{"hidden_act": "swiglu", "norm_eps": 1e-05, "positions": "rope", "parallel_block": false, "init_std_qkv": 0.0169, "init_std_up": 0.0169, "optimizer": "muon_variant", "lr_mult_down": 2.0, "lr_head": 0.00617, "max_grad_norm": 2.0, "warmup_steps": 82, "decay_fraction": 0.801, "decay_shape": "pow", "max_seq_len": 512, "max_steps": 7950}
Each number is 50 + 12 x the weight over its row's rms, rounded and kept within 0 to 99. Layers, rows and columns count from 0. The size before them is the row's rms in percent of the matrix's.

# layer 5 attention query, 576x576, rms 0.0532, rows 47-69, columns 144-215
101:34 42 46 45 50 42 37 36 46 53 54 42 45 40 37 62 50 51 28 24 70 45 43 60 46 43 43 30 58 56 50 45 47 25 53 55 37 59 24 48 55 53 55 57 45 43 32 59 53 51 26 51 47 68 51 54 39 35 55 45 55 21 41 63 51 61 21 52 37 45 31 49
075:32 50 53 51 53 52 84 33 52 73 30 51 63 53 57 52 58 41 59 33 34 34 26 55 62 50 47 40 36 74 57 49 50 40 76 66 27 44 41 64 51 46 49 57 32 29 61 62 56 46 61 55 55 35 70 38 45 33 54 35 58 61 43 40 44 58 37 40 44 66 74 52
158:89 36 37 33 78 54 51 48 19 60 66 56 64 46 29 54 48 41 53 25 31 45 43 72 43 55 62 38 48 49 34 23 33 55 43 52 53 52 35 52 38 49 44 58 69 46 59 53 38 57 51 37 44 69 51 56 54 59 54 54 72 70 40 54 45 41 47 57 48 37 41 54
103:39 41 55 58 55 49 42 53 53 51 45 54 37 63 24 60 62 72 56 60 37 52 53 55 55 65 55 31 62 57 51 63 58 41 57 50 59 63 49 62 57 76 50 76 45 48 74 24 41 43 66 66 59 72 60 43 50 35 50 50 52 46 78 67 27 44 66 41 46 52 37 46
087:50 57 43 39 63 39 51 52 44 51 60 68 43 35 59 35 51 50 36 45 40 64 44 68 49 65 53 50 39 40 71 56 43 38 72 43 40 40 39 50 70 17 49 44 67 46 67 65 51 28 61 48 64 70 44 37 69 43 53 45 56 47 31 18 54 45 65 47 46 51 43 41
088:58 56 30 57 39 61 44 79 48 57 62 61 56 42 35 48 40 78 31 33 70 75 50 31 44 48 65 54 46 57 46 60 42 56 43 44 78 53 48 37 41 46 51 64 57 69 55 57 48 31 44 59 59 47 48 72 50 40 63 52 53 52 54 59 54 61 67 29 54 41 38 34
090:53 53 41 66 43 73 35 74 50 57 57 56 45 64 27 53 33 35 38 41 88 63 37 52 54 50 66 45 45 56 39 60 56 55 52 46 62 51 68 37 50 54 39 63 69 52 83 57 37 36 42 64 58 61 37 53 58 58 56 27 59 58 48 47 53 55 54 34 38 47 39 37
101:57 61 57 50 60 47 48 64 35 29 63 41 44 15 37 48 32 43 32 46 61 54 40 52 32 43 58 49 35 56 27 63 30 75 57 55 63 46 43 26 45 46 55 58 51 65 80 62 40 44 41 53 51 52 40 49 32 34 59 43 46 28 50 48 65 76 52 40 55 52 36 39
081:46 55 52 49 53 56 57 56 51 41 52 54 60 68 27 47 55 50 51 38 63 57 55 42 59 40 53 45 38 28 44 42 66 50 60 58 57 59 78 54 46 60 50 55 43 54 75 57 44 46 39 65 60 58 58 70 59 41 57 36 50 54 32 57 58 74 55 35 50 54 42 33
085:52 38 40 39 51 73 51 41 65 59 56 56 72 51 43 41 34 48 67 46 34 35 58 49 42 32 54 48 72 52 56 52 44 60 48 51 49 66 66 24 60 35 40 65 33 56 36 32 68 51 54 27 44 60 51 55 37 65 59 71 35 43 58 56 41 40 53 64 73 47 56 67
088:31 61 54 30 51 37 72 22 45 48 40 54 46 46 45 44 44 53 67 68 54 22 64 51 60 56 43 53 41 65 70 27 55 57 48 49 48 51 38 40 54 45 36 48 57 40 67 87 52 76 66 50 45 39 61 44 44 37 64 50 37 43 53 29 54 51 44 69 38 71 60 56
103:61 49 51 46 50 50 68 38 40 35 55 72 44 55 63 76 67 47 32 57 65 47 46 53 72 62 57 51 35 47 38 58 44 47 29 60 48 60 61 69 39 50 40 56 54 40 80 77 42 84 27 52 61 66 22 77 36 72 71 42 40 64 43 55 68 59 40 55 46 39 45 51
087:45 59 54 42 76 34 55 43 50 59 45 47 40 59 66 79 84 68 47 59 51 40 33 37 62 61 54 63 48 39 75 52 37 46 54 32 63 38 38 55 57 42 32 53 61 64 63 54 71 63 49 48 42 45 50 45 48 58 47 39 58 47 44 43 56 59 50 57 53 39 51 54
090:47 56 59 70 62 69 55 44 35 40 59 58 59 59 49 49 64 41 61 67 54 51 43 46 45 41 45 54 63 67 65 61 65 48 48 36 45 62 51 46 47 59 26 47 45 57 28 38 55 27 57 56 41 66 50 61 59 54 60 58 24 53 40 61 41 56 49 83 58 65 47 41
089:47 43 42 45 46 53 46 36 68 61 62 53 45 26 64 48 56 52 68 49 38 51 60 43 42 37 41 66 60 48 53 49 35 61 36 51 48 72 52 42 51 43 74 58 50 58 27 39 62 41 35 41 41 13 55 35 50 50 49 32 71 38 48 48 30 42 59 44 50 59 25 58
090:63 54 27 47 35 49 56 61 36 57 52 60 46 47 40 30 42 48 59 32 35 57 82 75 59 41 43 51 45 50 57 43 42 49 47 46 36 47 55 40 67 77 36 55 51 50 50 63 28 52 47 50 78 57 42 38 66 47 68 37 70 44 57 52 50 51 49 17 60 43 52 42
099:44 59 46 40 32 51 36 56 52 57 57 58 43 52 62 58 47 39 43 58 47 64 48 47 46 65 43 62 55 35 60 27 61 40 58 52 87 34 34 72 33 39 50 63 51 53 89 43 70 44 61 41 39 36 54 54 55 50 44 54 55 42 55 55 58 42 41 60 32 67 43 65
100:39 70 54 46 67 53 46 49 21 60 51 44 50 42 23 18 50 57 75 41 59 44 39 46 60 58 61 35 43 81 59 42 47 57 54 78 49 31 43 61 54 49 74 31 35 48 56 60 48 53 58 49 63 65 65 46 46 47 71 35 43 33 46 21 52 69 49 69 53 44 72 50
131:39 49 39 40 38 49 57 55 68 44 47 42 36 78 36 41 59 51 48 41 59 39 42 66 54 44 50 50 48 52 51 43 48 52 44 42 18 50 63 67 45 72 48 45 43 42 55 59 34 65 34 49 74 51 51 35 60 41 58 44 50 58 58 49 63 56 49 38 53 35 57 50
108:39 59 36 41 63 43 52 51 64 69 59 42 40 38 55 54 60 63 50 45 48 56 54 57 27 47 54 43 63 59 48 73 72 50 34 52 62 47 65 39 51 69 23 63 61 45 50 73 61 38 63 53 58 56 62 45 59 24 36 41 53 61 37 46 38 45 42 67 44 48 44 67
103:63 38 55 46 42 55 56 67 34 24 49 38 44 55 62 34 45 40 31 46 33 50 51 53 57 48 28 66 52 38 55 47 77 42 63 56 46 56 37 69 35 60 60 46 57 42 50 59 59 62 43 40 43 54 64 49 19 49 53 67 50 39 47 41 54 41 61 60 46 44 55 44
127:35 68 59 47 55 52 32 37 59 40 52 55 48 63 20 49 66 47 49 62 45 47 56 48 34 63 33 44 69 48 49 82 81 56 54 47 60 48 52 44 39 25 55 40 52 50 24 51 44 48 49 55 64 40 35 53 76 51 64 50 42 35 53 68 25 34 63 40 60 37 33 52
106:34 43 59 61 42 76 40 63 57 24 47 57 54 39 41 75 58 62 49 50 51 52 57 27 44 47 35 55 49 61 53 50 50 64 52 44 56 50 56 44 53 48 45 50 44 30 42 52 53 44 54 70 54 45 51 52 60 75 48 84 51 36 64 55 47 47 45 64 89 42 49 42
# layer 5 attention key, 576x576, rms 0.0531, rows 47-68, columns 144-215
127:47 59 52 57 56 69 45 44 64 52 55 23 56 40 41 53 41 70 08 39 65 61 54 64 58 57 49 31 45 45 44 43 44 30 46 69 31 51 51 61 57 71 37 49 59 45 55 58 36 53 60 62 22 61 55 41 56 56 59 48 67 16 54 40 60 22 46 31 42 40 44 65
088:53 51 41 68 33 54 53 47 48 49 53 66 56 58 54 62 60 62 36 62 37 39 51 29 52 46 48 51 63 35 48 61 44 52 64 25 54 47 51 46 44 61 32 43 49 53 35 55 57 78 38 41 38 47 39 44 42 45 49 49 51 49 66 49 48 63 67 48 76 42 50 61
089:60 18 53 55 40 32 39 63 65 42 61 66 31 41 53 61 56 48 31 36 51 69 58 25 50 57 43 23 15 54 61 59 74 46 55 43 46 43 44 47 29 41 46 47 61 49 58 44 56 44 57 39 38 50 43 35 78 52 50 40 44 60 46 53 55 53 51 43 69 60 49 65
085:37 40 60 46 36 46 58 57 41 47 49 41 52 72 65 51 41 25 55 44 72 50 55 49 54 40 42 52 44 38 52 37 36 58 52 59 59 26 44 52 63 23 54 48 32 77 30 30 53 45 34 49 68 53 61 58 24 35 67 51 48 65 53 52 42 48 56 56 44 50 55 73
090:55 36 50 58 43 51 46 52 41 59 64 52 61 47 56 63 44 59 74 64 56 42 41 28 50 31 43 64 69 58 47 34 43 66 43 64 43 50 42 47 41 63 54 55 30 59 49 63 23 56 57 46 44 60 42 49 59 56 62 40 45 55 60 51 33 58 37 58 43 63 48 80
076:43 50 61 43 65 36 33 48 51 35 46 36 34 38 44 69 54 42 65 73 52 39 41 66 73 48 45 52 61 63 34 54 62 50 65 38 52 49 67 47 58 57 45 38 59 46 59 28 48 59 55 40 54 32 45 54 49 39 44 26 49 57 36 46 44 54 31 55 61 45 58 56
081:44 62 52 50 41 54 39 64 34 72 23 59 27 50 32 50 67 41 49 61 51 55 57 56 44 59 58 46 36 38 64 33 48 60 65 47 60 62 40 46 45 38 69 50 50 47 56 53 35 49 55 37 61 54 59 47 45 59 51 54 27 44 46 58 40 63 58 64 45 66 29 58
071:55 51 33 41 37 50 24 53 57 67 52 46 46 45 49 69 62 31 56 57 62 62 41 63 42 64 54 53 37 59 44 54 67 60 54 50 59 48 53 55 43 30 70 37 65 61 57 33 65 48 53 43 70 39 38 52 82 49 53 30 60 53 46 44 51 46 24 36 54 56 43 40
075:57 42 66 49 48 50 55 55 53 49 62 55 28 34 37 54 40 55 53 46 56 47 38 29 75 46 56 39 67 38 43 46 57 54 45 82 48 41 60 38 35 38 62 37 26 36 62 48 52 53 56 35 49 22 45 47 41 44 47 46 32 39 35 44 51 50 35 66 53 47 33 48
082:51 48 41 47 56 39 51 34 38 46 51 56 42 50 50 53 49 61 65 53 44 64 53 48 61 47 50 60 54 29 43 47 50 59 56 57 58 30 39 47 59 89 43 36 70 36 41 60 40 45 52 45 51 36 48 44 49 35 43 38 38 41 41 70 50 73 60 38 56 73 48 45
094:68 44 39 22 29 32 46 64 41 40 37 52 57 27 58 31 42 43 52 64 51 62 34 48 42 26 60 44 40 38 48 69 66 44 28 44 39 59 54 53 35 53 64 28 32 54 56 46 76 41 61 56 52 76 33 39 59 53 52 35 53 49 37 41 47 40 67 47 77 49 64 35
096:84 33 58 55 69 39 33 55 18 43 55 37 29 36 42 36 34 71 59 63 44 60 31 51 35 40 49 54 48 47 67 37 52 42 56 41 55 48 55 58 77 34 73 68 36 62 40 59 29 54 39 53 48 62 41 57 76 35 28 65 40 33 40 47 55 51 46 45 59 36 32 45
091:74 61 34 48 42 55 45 32 65 55 53 47 52 45 42 27 36 26 52 52 61 59 44 23 50 34 46 58 37 65 44 29 59 51 38 33 51 49 33 63 59 44 65 71 40 76 54 37 63 66 50 69 38 70 53 71 43 69 42 63 39 55 52 59 46 40 61 55 33 43 47 59
065:33 52 43 50 70 50 59 37 54 34 45 38 59 42 39 33 27 55 58 62 22 49 54 33 58 57 28 42 53 44 54 62 50 70 35 48 44 50 59 52 29 35 60 62 41 47 46 43 61 32 39 46 69 49 55 57 37 44 30 52 46 70 68 47 26 48 69 33 48 31 60 40
069:56 26 43 40 45 43 51 66 36 50 39 48 59 49 43 50 64 51 24 53 28 54 67 62 56 58 55 56 45 48 53 78 57 40 51 41 48 60 54 43 55 55 43 43 42 44 49 43 36 37 71 49 67 33 38 74 46 66 53 52 46 39 50 47 65 46 56 41 55 48 58 37
085:47 29 31 43 66 44 27 36 63 37 56 61 55 56 50 51 61 59 58 58 45 41 45 50 55 60 49 44 66 37 56 59 63 30 75 51 66 39 50 44 62 50 47 72 43 45 57 65 55 47 67 50 35 55 62 68 53 38 35 41 40 39 66 47 41 26 25 59 57 45 55 56
080:56 37 47 34 59 49 43 49 34 39 70 67 39 60 19 30 40 51 52 46 62 46 32 66 49 48 53 49 38 58 50 70 65 60 54 53 51 45 43 29 64 19 53 44 51 38 33 31 24 53 18 61 56 59 57 83 40 66 66 45 43 39 65 41 51 73 34 30 61 54 49 42
078:50 58 62 52 56 56 26 61 51 47 53 69 39 36 59 50 76 12 41 58 55 40 66 57 42 60 44 46 44 61 37 28 63 26 43 38 63 55 42 37 42 49 44 41 59 45 65 52 50 70 31 53 35 62 44 60 62 31 66 38 55 65 46 55 38 66 19 37 60 54 44 38
084:51 59 51 59 60 35 55 60 48 44 56 49 57 30 54 40 48 21 44 51 51 55 48 51 44 63 09 57 51 36 60 63 51 50 52 50 59 67 51 20 39 53 55 52 43 31 61 67 78 43 53 53 50 49 65 47 52 41 53 57 44 61 60 49 30 62 65 46 48 72 56 50
091:56 40 54 53 40 71 54 67 44 42 53 44 40 56 68 35 48 47 47 47 40 36 42 67 60 30 57 48 36 52 41 38 39 43 58 39 37 56 57 54 51 42 69 34 39 59 59 43 30 55 54 49 55 48 34 47 74 56 57 43 40 58 32 62 56 35 50 28 59 56 43 36
092:57 55 48 30 58 41 46 39 43 49 49 44 66 47 52 45 48 40 38 54 46 56 54 36 45 68 46 37 41 56 40 35 47 54 71 57 42 56 66 24 46 48 41 46 45 34 56 27 48 53 69 39 57 55 56 46 72 28 37 55 46 48 44 61 23 43 40 35 59 80 49 63
099:50 46 35 49 43 51 55 49 27 53 53 38 33 28 55 70 60 55 47 42 56 70 47 48 61 22 60 79 59 48 68 49 62 63 53 54 49 56 69 31 54 54 73 81 64 52 53 56 45 64 46 57 36 56 62 62 38 55 35 40 39 39 48 38 46 47 50 50 65 50 57 55